Each number is 128 + 32 x the weight over its row's rms, rounded and kept within 0 to 255. Layers, rows and columns count from 0. Numbers have three digits each. The size before them is the row's rms in percent of the matrix's.

# layer 6 MLP up, 1024x256, rms 0.152, rows 412-466, columns 128-255
105:099164107110107138165113147144076145073185113117174135146143059130153160158108122151114150100128106137170112126137097131077182115145098125038133130164098134135169130133060155132148098128099114156151158155138162093061115139171174153161122122195140151097153048137181136121131150107142157137142163138129163151118130150111126114102151135094107070135168072111139120089108096173113163083131
110:153180106126129151095155119150047083101145173142092128155146094098129129144152163143155126072168090116101128158156118152147118174142129168108179159119128098140120141189114110096048168144079100094155121216069157094138077144137154155088133122099109136080080152144124149098182089165128123127129167126084128129138130117154137075108078169142112144120155130099084172140090133133106137142120
097:102179141184110130149220101094145109104124090222124105154161117079125143100036104143148140120115091120070082183108192116149167133138086124137148102130132080131115152051158117109104102082159100061136095075064132092125152143153127166163144126163098135125095127165118152139138088152136157099074108112109123111083111146172154125143112125079142113138138141137142118153168118114161095213090
109:085153221105075174128107089180140138134169124149104163154115082073089131101095135138110120095143068135142118085117122101144088061147120181131114120151160210157126164133119098100099081025118139155110132125154179176099144103143082092196107135147148146151142088075153134110150112160151143138119135137122139112149143124170141112128134088081101149132168131192147135107125087138108077141210
104:065133090082107077132055198144152126085128118115152091128120117117129116108140147105156152150171116157144143108142117154173057138169128156155109116177120213093123093146128131120069211142116097142134129159151102088068083176145098117095152132057143147089155061139115095089126161190089129148143122071095101167110125166125105089110142104116162194100151124137103143200110170145103121139120
105:088113104091098162082100131079170100122137139110155141083053110095116094164163106124151135086123132159145153112137139096122161192126115150101152172096154145127123130169152128113161164090092117103121104053165144202165115152154147171122165156135143097082160104125164111197065115165138124177120167134157115118145129120176189148093138100145157107212090085090162146137170113106080149161138
100:140167100087097083122143119122168108124149129183125122164120071165165126119162132156106125160115103098136140086145089107151120109126141096106133131194105102175090099144181159115115114115117131150115118086140130149171068112157098102084133112142169132098135117094143119158152059121106119165072099125192220081146167170129158142135120105129126193110204160156176090175167137140112120114159
098:077091087136104092136154133070095161102163152093115136112077150142167136126141113201164100147091175172066161184130093105120085175165083156136143119154123102141171122107108164138117142103107113089131092120099138107142137169101118107172148090132181149166090162106089035070111171135143142121066121084092090106130140129153093192103110191159168174090122125170121108138148139130150176158148
102:153163123129081161087104091127150124115137101089178095104126145166137131205143042118168113106189179095170196090154119146178137162152088157113167116049117178178146139113085178174123114135064133119111142095133116141146117202150122213157113106116175105172118149121142148095111120135142186077134126118119077084128108132143073131147175120119082220126097148152093107125127094134177140133100
095:143067174124144134182134113124124114090113150076111158076168066090107147123136136175067188100144059122132140147118154095112161130189151062115099148128142117111151124165140120128133147125127129130166101189108088124143113116150186103140143117183172168122099117195079069158135143111124158162140144189062162136070133110108144125104134208102140111115121156154128139178113148113157125169089
099:088103183143179157115094103155097098080102142184169113117108100174123200163125044136164123146083113131105092086165136136125127141134132164116110120138180134093137126115117132106106143115134166095123124076097056133147109115171168116152169115143125168124189125115123085065167163212119129146171127101074090134121100139124135090065114079088081143155152073179131083046109153176091126082099
103:164163111121112101127132163146147152122064093139110181095161137143139151151128112118148202172127081157116181138212126105084113095118099137106088110152096150135085165079170158159142127131058120144088098098129127150087105105065125173091116108135113150115175099013106174158165125128116089077138104140104120116148129115097137102077131148177056149154084165069155075163203193133101113114107
093:114134099142141135120173168109113211113150115106144121191100164090203171152166111084137128136157095149136118093081138146142160133108139089116128140143133087116152141170167093135080116110100193152113108143067063167146169153129109111083125117154164140154141124039121143118092150111113201083171127115170123126161118149132141064160109166140122069123175079132110091186189141108068176118127
102:140135105148116126140155137189102119109102191131163072162117137107171156145181162165157085158090161123137123137114119186102081118151169085112160194095216089158153158076164114093073168169142167135064199100102122113123127118122105088117157124075158138127121146126133113120111157140158179135131148157094132170158139117103136102156153134068115119129117124082143131099139167173121137133142
097:094118113124106144126162135092068179087113120163174100110161119110150090158096122111139116111140136116187169119107151128111084179095122139155135100131144091115157147131092135150090104156167019121218133164120152108144092133169102122180155177057165140199223069125156141165129124177152103092140134150122116190141132129115136104047087098089177101103080139146072140162128127182098081093147
098:146135082096169098160118166085128202074118115184125164112133063119095151114160134145130123108124079113115089121130161155099142172085067137131118110144135135128130159073157194213152078141096161109081070170164187120114133120123101134150170151206151126181113134123118119133109107096134119142109174110183157148151071100154126162075168147183113130087110163113117115131100112154100108119063
094:114122210132179093149131096139116086128103131134116072061104158213101062101122126110091137106187140117135123138116100121137137103199132123166142100145125135107057137135094138151114133105151137140109158081127120088171149124165171118121123110173111098100111091101092090134133160138122152110142154121127190140111187071127190183087128112130118163132077022096167139082137143086192130147172
113:088136109157171113132134117065131099144099133147151093166156091185137104162128136128107132155122153102114126164101138088116166157128188123136127190108081097093107142087139144184112097171165145112151112127147113149105107139137163094164128145120178174111144140101141084145127139142117109087058138118095110029111119131156140126126203140065070161114074189095167066158099147196150097162134
095:095142112190116117073135156138132097129137134140069131193127174104092128078127161131128161056164099049143126106152083138142104104098161128102144113120105102132055148101131111135115106124089125124168113083081132157160121079122099121125101145185148106086202163124072101133160106107165154128084093150092193086119141126146158115175139109102171146134121143091185091131134095137152098112086
102:110088154151113133080161091171059110109123108149139133146120084154122114161151113174131198141150111130108082189095110128156164166115192079157140131125115108114113121105085129093147140113094103117133095117135136125116148160160109161093083105073120187093162118154124102165104129171119139095087081052124102127109103123105158078141133110159158042067116098079131106086107155107126094121088
096:045154100088104170165179132147139102096126156118072160128122129117132109088081074070178093093119102130109123101135142142082150142083184126164141118143102081168105119107147164125124126151126122113115109100097159155107169167117142155122152140097131161126122163061210157104111098133169135135082116161127123145127099131100214058127145119154116135153102136126162147133159062215077123152173
096:181180084137137192197093098128135186122102120172143126092099103138136143117126142193134205106077160123131101104104159092146123147110209125152166207158129181086089104102146127115120122188147124108127111132154142107134166077199161125162172141126099157125106104164107135131141104135131160148134112121086130182124068118121149125143128152098144031143115134107080163078054155109136097147079
086:124136097091082098141118189120111129150150176137143138058112160118131124127147097090060160119063103120067105089147085164081151185140169151122178101102123118139135153132170165152151153129141079128124118105130147126062123108105087153115108113096207114131109157064107089126106160164057138144205164124124069163092096164089172147132142165117121083110173127161146085185109129120135133085092
095:066090103140151155099142110112096141117137171160125107057134143109130073124072100108079149150150110103152112139109153173076149039137107091125204134174136108118137139084104127153169167045160159155112126148110142142073147166081071143113091120121153175103123104064081170096157130122147105158155048162099142176125136178140052143152157067199116136157092133078159137147101101073153172119157
096:100184100110081099119094118148098119093082125151183138149168150147081172103122147073120091116119126154176139214159100102183125180105158160138141133150124131131179170114063144086114151127076183109155115137150169137088111162155152133150162125225187160070120114172106211108119134169089174123118139109160142110111134080095117130135078131169139168125107194186118100121126134130134196092071
099:146173105117129125090146147141110149090095136134097137167173056178121094111141160066188082147127083082165115164161103133164133137085069135124134073083092132136132162153124168108178144082125179112212115154145108064121086169128168138187125104146135148128082145135100153133129142112110105132161103126176158132151107113105074119135167077149156084150116192140156091066133141116093130147171
090:120153064206157160115141139121135074117182194068098126101198156140125117093108162125129159131103128067126176078194098134136085135100138147142136176091107072120119138187135120095207088130055113126148176156151124128115119107130132053214159128192111099108120085113135106098083128117150159134127104127157183104070244113125177128091127118115122167102148104142145131107112137167069163147063
109:137158122115109172185171089128155146140154114154137141156134132137097139125179081131122188114169081120102124140123112155130130067139118170121101176165152103137135166124139085102125110105162074099123174166151120085173147145139159164114113099139113120132115125163151137155051140130133099136133079118150150149123140096148082093132190132128180111226083143116145124164197162079098157138170
106:063093169100181117127133161052118118108112093189129140109146124142152152100100112092195137164138127128125078125069158136112134161161140123162134142129165110124107115082108139079149107101113149143138119120186145142139105168197133133151129109160144089161082127123107138127055100118128126125176194074138157166143114158128142173086075166103155122120083149182120116115144123120183123188113
101:093140136151136146147056113140118098123147044099120114136092130089143152085134183090126127073129141196190161109089104170115140199118109054154113167056172182132107140140141148110129109125080145114077099095140106119140118112129123160104167117154138131097143163128128109111141128166126119123083120059057173106140156103106116143104149109160153130104127131151136142146091091117160088095105
099:094107118153151102071111171169102104090136110093135126142107135172142150092077124096134064130104180107123145084148084136052165093073124082120118166160146184134137142139104098160128142137107080102140139129080153114033075146109140108122114125148113148155117127139096109143114126108093138188165199099168126116124096138153099116168147171097115123117107135160124221151095107134161160133108
105:164141110068141134155083074194144104087120121149114156144112108111136121135160159082134149048134095205138088162138117112149155125192147161073155063125121187070109121117117152096164143136061115159097139138123132134113137156102172180081183118157063142126128132130126133096136109121174172151087133040109135158117092105149167067116126107143186124132069138116016072114194094149161177131140
102:147109145117085187134112037154107171116099135163197159110069105109167087151197180166141154126109089152084122117098133099095163163098147166215151079104127043141047091140136098140113101109101110123127108083168069117101071110103105174065154122118105143108174148078121121147126142146162114118167087133095146133137116100191131123118129086153162074126109141131171148138159134134114120124065
114:089091203169123130095139112119164176124146109156154068111133111155135171095122118164087167120199135136173154176107087090165127058168108153138145132104204141116126127127117176158162130074116128138137146112131077130136126120122156119121120145155166204127170143147114133123094150201202146126164144122112122129151176109143087098165127136122127132149141137142148174136125097088089178181116
095:134084125126146123111095099089132182100143118167164159104120134181176135180125087157097142127154117082144135104155130145151163132168098123150122188120170065117092143086119121136106151072139106178104169134084118183139180156153155082108086132113089104077130101140106117067062143114124161101115173098042093128128161098151147120143093097124100090107170103097127111135145142091138116102075
103:092109160116180143116133094131172107117177127083097144120136129129155172129154135166168149142136160137168128135138149127145101140144153092116128145151077151173103128089088098146095092156125113067137165210154140165109124202130173127135151119119151111182198104136129104073066133156095150147052094114121070100096079128147142122130157126123131094154137107168172190131096163107129124110142
093:171099135188174141085113095091173126096158167168134117136119124132153116144148169169162125112110162078062194116133211139102112116090123114149140135134167139071133139162154181109114142122148169127114105100114133137159162129122153103195163096131135180128053137173119132169134187109190129109126052116136103101111116104165122144134199151143133161084105050178155095111080130074136149171134
086:163121099138140099193110109160158125194132143151190164176100148086168131158101113111130100134154109185138130141180145172118132199172114165156126145092176178170093114175129111122113185178146080169135146110116161116120081133182121132159115091052155113137086147120126050093115123153140157128146142131096127121164137166110075122117063147150145139115119112147126151132103089132123094105106
101:072174164108164101106127154128125174120150093084102102159156102166113114128140156155122099117161117097159143072103153109074202137092101104105135158155106165158092170091092079124176134140161150136095123130152089159143098131160155072145110168138136182112095066109094126141117141142030151131154132118111106120075074103133171209092077102078087170150185099098142165068125155163147141142095
108:229116166136097122124106085152083112143098159099100087144158057100138152137129142139175129121155120108142115130099136101102137127092177152145147158128206107150107120118117140155124184163145134142089152189096096143177110051121157079129178141104163110062186102166159152149148081145126147179157117134147144107160112115169137159125143131142114087142124119109114112172198142132156122138148
093:165161107130132140197137122176069143126115075105127126181080055164106053148112167092091047155184125184084142153097024147189182149074111102123110098126149223128107123132096152164132094119125095154130136140133111132154137115156115173087131203152148134102092125094137167131159096172075144130102126087124151088113097102176138107142091120189102120166140134132140153128133175111160131148152
103:118098101158095079124154182136079100115144112185145125198097150168122177107128080125166103163080133158145120174148157167105114182189142139146096158137125124103111171170139105083122071120167151167172205126056071149148105096136124074137136068055105182157141087085179105104069091162103174116166094133145149121170149138158183143116177108106084081143114198099176139069108108162129103111174
100:115096141092100118151077197160131078185120141094139133101119154167180134112086100123136061143136188103119076130134109111155115154148109115171130156101099094141138107104154188121153143215122152151091104105112123093111117119102096153205090167078193108125161181111147104141102133138130140138142113157080107092098117173139163200151100090142114110090153147169112102126066080101175103131124
102:135120102095105115112096152179075082115098114107157182141142123113110103106111113153152136143145035122146101078099197178111183119088157168104161120133154114107168134137093084149147105117161129109115112093174133131125134121109106105136130098123163148106124141130153103111111101093148120043083095132098109081150115160181144087089129106108134120118127084077107097106100098142117135113121
101:102188133136143094115107152169142104188100182181223118121148114109147081112142118160064126086163111114140105161105138100087144130111140121147139135081154088140087107118074071173167168147129054101154140104107120147130107180134161145109111121120223111141104106108123121145146174104153133171083155099102117113128105078143146052129051139178082157110173086081157087088132151046160112171071
087:078128067163164132062191143172164105100132089069130208107140170113184105128146082118102033109169128146144146165137113173118197059122123044152116132091147095074153187117079138102155188152117102110148190124104194115180121141147120136112177058134137139154053148141110111138135095144115148162136154094076171102137130110151125128131119117136136166147056122129119085084118112098110092177118
096:135091140173165181061159100177171141155111105176170089168135113107173093214126159169119108127105092175196184136103067065089158115124116125107127162088106108169082166116104050100136145105061153121117098068104158105133065110103175088159096185110102118133138144143087145129070068120104132150129152116122073127111150103106154125128161125122110134129093099157069106152111165053137137145110
092:140144123170122099100147162094152121130157145149070118098132126155128112165149133190155182148149139121193145114139171119110092136105163074120140124150097151147156135149167169096099090093140103135097164129111048093111123149181142236129178134101080109149159109102055113160110114128101165114143108103094071127163116128145148098120166119101044127168163121131123150157156128140156091149143
101:155190097117163170126158119169141143158212132113141143123088147176098075071099161125222085126150118150135094103141103162109137131120148162126150115138110137160167150210078128136118124138085125062192128092151112127120091125097158098111048158128141153183118181136109160154118119140174113150090112084102095123092154119117155108070122081118103132122157124157119146114154149095145122103201
103:093139146106115129136097130101117080089155148080111133103144191088069073152146128140163102103109121097079154101079171103095172046100108086182115100070155100164134119123095161139157158086122132119130141117126125108084099151130153135077122081109056145168100112158078112129154116173118112133151105103148179126165067111113129069167127122124172098090086140149191139156179104092109172146093
085:079117196115161105103121101143109085083170163147093083171205114100155147182095156091120159131134138103139099156234145107080110102055118152159133177154144126095129136137134130112118171157091127112111141112130174097044193112091076151122124150125150093145182111124159161134139097091110125151092133153145150121079190166146126128126068109145131119083123128108131125115153089148101077096120
100:169140097114080106131105147149169097077119116184172091077141199195151102111110160159113173153147194088136157134153103129197148101125105163141123136108141134121146130154128127140110141108042094158140129103130162119079070124134136154072145100181141146121183114042139136068138141180143146134106113165097141109155151152142100107179175151178119100131105125073132086130208157185160146044104
102:136127143121071178135158087157114156134169116201137157107121121113208116141112101161175132168151092194157125147112096167134081169180137166181158167114095112150101117150125127096088168122090172106120114073125153148106120114103064153143121151132131184191136115147105131076085071137066122068112129115181140155152142145105031140132098100106156140134138132134128126145151211134188092129142
096:108147139073151153066134100136162091144158149137063195167165159129062152147114162144063125141118134115145167134141124111158171219108124121121111104145102160157114155131099139121125185105118160139103133147070117114131154138157183055167118067117152175141159135172096135159109158118120178115144133094099138132085113158162091142092040150192162133147143188136171168178141113147156192140152
097:101066116097198140112139132136153136154156168151167139117138157137186177134130123111120161106139081159066125148153112162145160172115142121117120148123144130113135174131130149041127152111103181100098099139123147052048083114163112158139128128176108148092164089108146095147165102145107117063201139080127191122111081170186053113130188120137188108137133071145107110117145167131125095123233
# layer 6 MLP down (transposed), 1024x256, rms 0.0764, rows 412-465, columns 128-255
106:127115084104108081123136088118187170125124159160111144143187099085139136111157116118120093137096073149119153125085139118156135143189108144131115140122112132184145105084079135128152135118147140127137154097117073137123073130070128070104033129117097097124171102199109113111131136172071103148140161147148110151156127097084039085113131138123131140152116127168162171140197179096162121144135
107:122119152127132134084124150144154124121122154097152145156075170122117082140100152130084141122168120156130126116055065164130126106104141121145085142126084168141117062161138101149079193171128138146107147100189126207114145172125167125084118135134137195134164143186139168112120149155131087111142145199121143081078087166083076136094138148165125119088176164141150198126126174114131131159138
106:159172176096096126150143128062140126107202142179160107114123133172122144167126067119105122128157107180149118060119126096107100133075133141119161104118059106135151106089128108157152152134033127132089116171188136122104155122077122177075039086145177171123120132100120089129171131133111162184116181168102182168124139095148159118156098158141161125120098107126104093120104109149122122128137
101:072096131126138107178159093081137086162093147154115145119106073163139132133178104154090170111129155106119105138110185134118097165165121215099109089152125094093067132065123134117136140120186112133106140161099132148087125140066169118131080143136107081160144139081110100116147094126083132132114125125117129118105122123190113099109184192112140076136124145093086115144170090148115087154184
105:097165159191081149118161139114166126158121134124170138165109094127100115097150113117208170102122142179109107112103101123100230106171120153131126160165120088095062066079105173111110111126153187133148163105094084105166147132151143119119112166125165115156116103142136178154161060137136130137072084145094071076096089137160139050112107159135100164078088247156139110186123119143045090116195
109:102102163198104128104134173081118047145131128109172097121177087079131077110084103117113112159131126166120095104121158196124128103112131081139176153191148146160118105140117093176118039162168140058047177145097121052128112164100121111129097130136164166131194112147185148156222150117126130110118191154095135121200174193103123145156109101061135121124111166123108156138109146114166123223151
101:116121101176102138127135086108167147114106121079147153145162123135102131100141160131096083102138143179126210113070128167147109118153145151169131122100158146169179100130187132131163126093087150171129133128152118149101193211079126116122157112123108145202157106142146092116110136151112199126195132120094128126106078192075123097137138114149084076097119121169149178114111113185137064123070
097:172096121053157156149095125088133165156102104123142118115091137123122050132134111124121106118107104181126140131116137121100135100112162130190150138127140168129078163142142087157151074143136131140111120185141136123133130114179110139133127186157163110159165136107168170120167114122144146150146086082147158116160162138087112103147141175134117107153163101130144195120174100120122122155147
106:093071135116130142132108127148119163157117140164170156087156119126121156126128130136100121141101074130127148182126125135115092133128164146084122151095114184148146108051233137103115182136174122191074149106049104166144142155128151140103113112138131090089163199208142109137152084176157043114124233146152099144069107067096074102138109145123107128121085128126112149138043177162127160084127
097:137139123142106103127121104133127115108048085146125175111137137170078162089133147060109146108078148093109059082083112155077173085172128145141192096096129067156104124171107121155098152091128196063093125148159139133173104046143126063076144134136114164157111185135131146141098149097110155132090142106157143097120156134149124113148181133162119137134064150104128118153170146134055082127144
094:181078166164164138129077126130141112085164080108105189097127140115164100181153088137140126098068190105109172125077130158171125117138141135060204110129110134115127099164169121118131127139117158131116080101125155114111118127107120158090158102131130184121176090194170141189115123111104151158145127061106078097128220113126134133140076132153092086089056157186128088131150081133119173106127
101:127147101150107121138141119096114111122132147135147118094127188110120118126131151145140135107132139092128086098147106099178133119133141112121213135116122132087128141114140140187111106137173081146138130143104091124159111134115171127105173138159177204078102143153170138169199157112153126157135181145108124137156136148155148221119077168118161146120119127125086187078161150105154133121157
096:087165145175133122160110157144148145123091124099118099090184123139128136148096089126127121113160147111108112088134082094124110119178104162131117165123096107072057094134101162146071100152131152132082152181087154150083149088107159146082131169144124055190138186106161166160141163172118095108104122147155148101130135146181082095084081089123164091157080103173142149130063093090163110145149
103:086166134189115133124129103107119149176135160104175129145117138056110138052128095116114104165196146135120146116135152175160160123099100104101106128130160156079147177127150113174135074157116084082103127160135133121094167135117134084110098161158167146095135087080155070158113129156151103067137116191125111179162140130101125123183119143171140161105142160129067110143163142087158111123068
095:082194117147127168077169115117124165108102174148141190108138059117088129099125115151147050129166178142140165061146069074152153108130039095127104095132142162123188172148131099156142051114147106099126188171113150106097103136081139100125146167088151171113146082094083106112138124146136102191139073128131181124190166093117120127117099086087165194119144115104086148142159147134135105148100
098:139128086076194118075130189155123085159104158112164103093143163165137143111080174116144060106087113085149127148158103102100141090132160122123125123127077126147169146114151127111122142150125115068061121032131162118134137175126106146111125109120097133129146134066137105197205139142133101076118135173115171074163088118110089174080116103190119137143120085103127161098148114105131168101100
096:110106106151108098185123161139080149107198112123176167089111098087159176133135103169125117118085146077176121114095070178138152185145070088129115152118095112106166081078126166115137152136142076154149125103145122144100144146103109188188139124101088092119096158174106156148117156161159111090117108084133143097148135132087125148070117095091117126145134110149105127119161119142058126147066
105:136113162198146121123223166138131143141153090107168139061133158126127073176169091105133102139154155118118162119096183126126146149147122105083137092167126115126134048202142096100154112149114105084104170121122065169121108132125077104111105111128138085118143140134182120050066107151172182142103121150101142172161092134158159150096156152115127166156091172108214175186129124086103085135100
103:134092142168114183157163122131121131118166191161161116148096123188107091155123077175115097122116139145093176131147141147145180137152107079173142178127173097077214071087112208132122123132109093175113124194164098101145072108120164125133181092081149199124108070178162151139118159149105088112162161137135116104097101174083091118059070162122054189129152105113126132101156196165138193127188
100:157185107122206116217092147084106176156096071079098110095184081077145130121151064171120143102147131141117137147109136147156116142124165118170104132133107109153134128167087107137147117178102129141105131109133058130095107159106190161103086144109083154150122163136194159113122127116138117083165120145146186171097137167166125143130067120108149082110150152087116107153106076092155175134156
099:141132155154127154129102175107095141137102037072119081118104117128116120127121195153096134159148120075135135075128126066178126096164155104150159080063172157066118171123163195149103156140149144106103158103186163145157165122144116139096154205081102109132161103160201092142095118105105117135151167203096120159137103109109183082125085119154112106121111153105134234140157141087119043129113
097:122087122144129109153129071166063160093129116071090137152144158125144115101142105058143169089104122096136189102195124092147131083120094130076094114117184122080107123154157075090195105081099171166088096145161201094133140158115110139127172179092105079175144122152117098125161154073162094115123188160176144107144150058190183097082122139157109090117125038122097135112105114150151167153126
087:152180116097118078176100179072150114143084112117156141078093142089120061077145169130166130078119182088116136139119125109156111132129142078156105114171100166071087115156197179186081108161104137105136152137135121147168171127140111113107097157115173154106104130090166127101074153195128155094139072064164150129102079102145194106159099134122118093127151146132130144096163056127141103160095
100:103128136130196157147147127166103125175149093178176094148124137122088131118129117130125118134135196143179128143100095171184178089140129153084140109128141115122109041192099185159090109136135141145150182053096140141157119160147130200168151128144068151114111152142201103135122040153152055163120110178145125050115114168134071094120121095085122100048114143162146139138066060141162123095096
104:163079143143095192199129102079170079197117117178148145095131145159117122145144156145166187154089166153116117136068092171158108126179145114078138121107154181141097143145121125141116076150146152156123114119125171120148153110144137096130131133095152124140128185124086115106099136190126110107123168181097169103120161112119103157122126146080122122124125143121156154093116181130043160191117
098:114103118186152109096164172104107134151133162150089115177130155104151138165157143073128175145087215190120175083119112112190167157131148090119101149045132126132132130127152194150124102122136117146093126143061117061093131085113102060130134161163129139142117119132159183150134183131121090095160102088150153138101144146096110148174177144147078160147117109119176126144145144149125045135100
092:125148133139164129148155173129064213088073101149104150154122139128072118116104050190121137115127106172111121076139039089123134119186117156176093110117118079059142128093121120142120155152101184113067137104148070136143167146111139080106128085114108192163140220177093124074106137094144100111124077169142137147125153108138113100149187110111107106164155163145149103213115134104111157086179
103:170117109099157163141092181125128095111090138136082098145145174111116128173080143141188167145161109169120099181143097106132085197170140086135118148124152138163039137160130156106181181144155156156115139105146086085069103162110092145192103115103188090172133146098109154133111115176137184153154134144091179113128110214095126079209093124156116126118116124164137172167166165117144158132156
119:105174148154105098153157105126134126137150144200121071105158135131157167152120115120137117116167134110141099144155149142169122195155103161107088111140101184114099172130135123098150115096126149098177114158168146116202174133136081156148109117103142118099102125188139161176134125119147142145135151166143175166131165083088125099172144124120164127160074129155158138152123154104174138119090
102:135096067102173095174120142118155072170089154151161130099108096155069147200162162167144077098157115165106140137120159125123144066047161133110125158178160130103072113080164094131096102162134113100095138114181182120123134106137136142182097102133144146129165109147147132153168112097120096101113167113078085088145186188090161119058131062104144090148102097073140141132161136083103158145093
096:142147151126093116118135097176143125125113163167127096125108137141120156103101121119111126191159119116131100109119173063061170104174118158139049120150089154082126076118118127081182107117089167139137158123164199167085186112160091172147125166161112107127111121106121158133135073120134137112143133113081157158193125114102121087148176151161119142164108145190063086198191081097068140112131
101:119091088133133145095156098111156163095137124099121147154144110118076102091191123152171155089178108142100117110136144137170146089118093097145166106125156101094123134196152154100084152166121134183070089124135155132106086162146059124164160135083116113118149137146139120156092094143105079063084078119105091150156112173138157109125182141092136166120125176167184142135131117139168156190198
104:137137188115119110154105158087162153138174167118097100072108120146146161188085155097096113133054111082169086129176108152099142173099157139130081124167146193086173058189162102088111077058181180066170138161114141094088124094131113130156150140062157069123145100120134171164126107076165110143120173154078169083095163105182122169101068135158168149113122133154142119079163152095099122149157
115:154126175196117145131117183168139129163097090101131115078104132139104107109126105148189064071087101122090188106114095160147146158105140132168109106104139165127131119124150184145158125139152102140157108128106068128159106116106096140157109134114127105153148161137161104099201180160130158114087123160138222135058154109104138097075137196138144178148125093100082142096141117106067111170086
095:166166186118119090183126179203072114105079125141138117145163093144106137156147163128126089132132094127167195157182125083108143155126146127087126109128182128170130080107193131133089145141193138164119130149112102084145147179096077116129177121130134150146084160099150108150198156133070150091083135126184217089097096184175183143144092084119156137088160091135090140107104133081051116118129
100:159114106142139144147073077104173135103149073121099101175147069135155154137173121124113120080170080118107145095099157097122146098150172136127133106100172142203150128147156141109114159132100077193140139139085179168138148069117092146120068138146135178173148144085083132160140116117118097115083135136116144058115178089111101101179125156111123115146097124126117114122138051097180118108119
091:136140144140154100121116073119130135133118107062173062145105169181082145107119121121156122084151145180129175107170166110102134181155135126115189118143109111134159117076101128148084152097105157106060134108101126096121157094167119096085131095155089110160158102146084106093192160194156104103143157162110112109147082152121088150155155113173169188137118099132111116100108182112165137159170
088:065123180160111138179207163146147062099122211188151123164108104135115132103178072122141141167111173124159106212163112125165151170157147135112115138152111138116130099152127051092170092126153162070107150144101093089138173168096151116170169148148132097121067097120120140110106152142152131152097167142147128137152150145137105135148130085115092148145103153108138114135089143150045145119136
102:107171142040084178163186094137156152135132107133099111138072064160107102098151132099167061166094144116147146095186154161112112129158125106133141071042163103089100041122084101085123112201151150077170120148118144102128153114133167145157126116078171124129122141117134111112107132071143140131136123135160135122180156129120114058135120124120176101132165114187109141078174115180140189064194
102:139153200124086113179124123084200124082103102126136152193093089070151073163151124129135098106128085166151122120143133109164120108082124177093103163113154115132158132170084106134085066176131161095090126119162120166138204154120147141142120049112144099155107076091121052134166138130137122156146089118101146097156147180101104104098146154115149127102136092111107040168121159084116097062093
091:077120157108125146110126087123095158085110163155121084108135065087134114091138126121164083125106141131059214104156098152105134143127168160197139120145164100175143120131137094138125144100153149094176169106143111102184145134105047091146106113131116158118140104164126102049154111096168155086148059146133128099108092118098122154151130107149095146118090107107169186128132171106098114141095
102:092112168197142069127125109123154122152169135118042128168108184148098171097111120131121148095110160149142114091136200139102165160114100138123156086119106136138043087105089070170148183150085111115102181122132130165153130117218124105127113066158105193133128129062148133207162184049156092099083115133165150139111133117104128073131076145137111094141145129102158127209113147137106127105113
106:113163129145132140153148161145073137138146125150096149156109154123155119140113174114123145159092152126142119113158151188106108139082169113120068160098115132120150143167171168147132145106137136163142142132161107106140151111131047145170197141137125203112097114083122092089091170074079141129098142161149092101062108155195183183127123139140133120170125129062145089112172160163138106068140
106:119153133152127202125135144083206160130090105146141147122104124136129096096123112128171136083158147113140116094134126178064129189126105185128199143132122101111126151110099132149161166130208164123168147103152138107116171154045128130138120145176142171123152133165203141121093087108134177152165074097083172128100089129133105202171105075134163158125090104184175213116126124125062064127173
105:169151035136118063067118178137147138154106084119149112133129150049161129166164130099103080139061163130110139072137158083118193168161137164139065125120101093159107154144178098108145080086074123158124153173130162121153120110149109151149134077132127138105103103124110124143112160096104153134128115122165113156146123110165054080105170135118139135069124024129127097138069148137141150077132
095:131138102118157136102113134168194128158153065094142132079102080156131101134091083119108123145067121099096126173133089112138047149144117017091122114119159147137141098119154155118107132138151112071150150073126123119171156121157152061106110127116185128138128125132173158112164102160111091079150058121077141071088123105084168095158122168012172167110142110152141132075008088105135102100126
095:074059093121056105118117122093104122107109137159158152122106125094106151135148117174151167089103114053122122151136103119145175107123071067120148063139091132165112113115101168132126128077115080145101163097159114128165167130127100098168106135151159106120136121156128137141060093118110076117139178145129101105133112087109135195072127101142200148107164181073169129097121142140105121105088
092:087136164089153155123119114102122115062161118088060148119102192087132146133135084127106114122165130136129125138120138136119174197155162155143122093125119173122122059120065177077127095151117131155128101151104142187133210133050119117144117082092126139120060149153144131137125106119136161180091108103152121108112157111081149089116108147107169065140125075095109130145082118160115146086110
104:145119119078158107121102139123058135053106160122150105104112183123104146148115128146127131111070115165109199115171066139149090173086185026153146114100168116142115101171145151121125148130109171105060146171115147104129115063125131112098134135102125153123169130109063151086143106116105109081198187149128103152136123165170160166139095076121122126117120170147115146143094152072160114177108
103:125100144086143137039092150173097138120134136108093153101168129160152110141079113066145163158116128140217063136083106127177097176098095123116135154164136097117125143120048049173144137117120102108143182122118111085089118078109137163144133153076110143175139197079102156157151141128153109114123154153093114138134102140102071154095128143089191032151166136168166179120120153098074120137105
089:125171110081163158077094165098092070107149116068131080082145106161196148119106104103127076139111145088152144185064151121153074102146193136130149130093055159131148099185103124133129139094140131190110102128155102103148153107121121108172162111120113097146089156110174153181182126152086159199105105160084087123130167115103127111142074098071128148130138113120143149120146103176132107152179
104:142172079141095126164214143102134126076063070163113127068132184132092155118135080144086087138109133112098135146148198123100206111058129095076102146127149152155198131183130136120152140159059104198112120101107192061108140120156117142163170147147152130122113159129179216160140153197124149111108197143119099122153080076167134096182123146128143134157163152128087154144170143107144090091165
101:084116128184122097174141142148102143086047174137113101030093100112091091117144123155122149111123182131201081090083097057113098100121153096173085130074113099119129126092102115175176124116106153115126197087149189096125142114175165099094152105148079069128107168114143145083112133109147131092076154141139121158108139157111123114062061131115135100080144119076171120152074102137147137179163
097:152156097080093146114129098129152109084112131104162073103121118079138153154085115129134107154062175159179123104126064183157166146172148015072195134136092110116146135115156119133110056152144154108068173116161168144129110136085101128112089175137110093105107123110125162134117187089108147120090156131117111096126092127147132080135184171164162174105171176154143088111096136093123143206088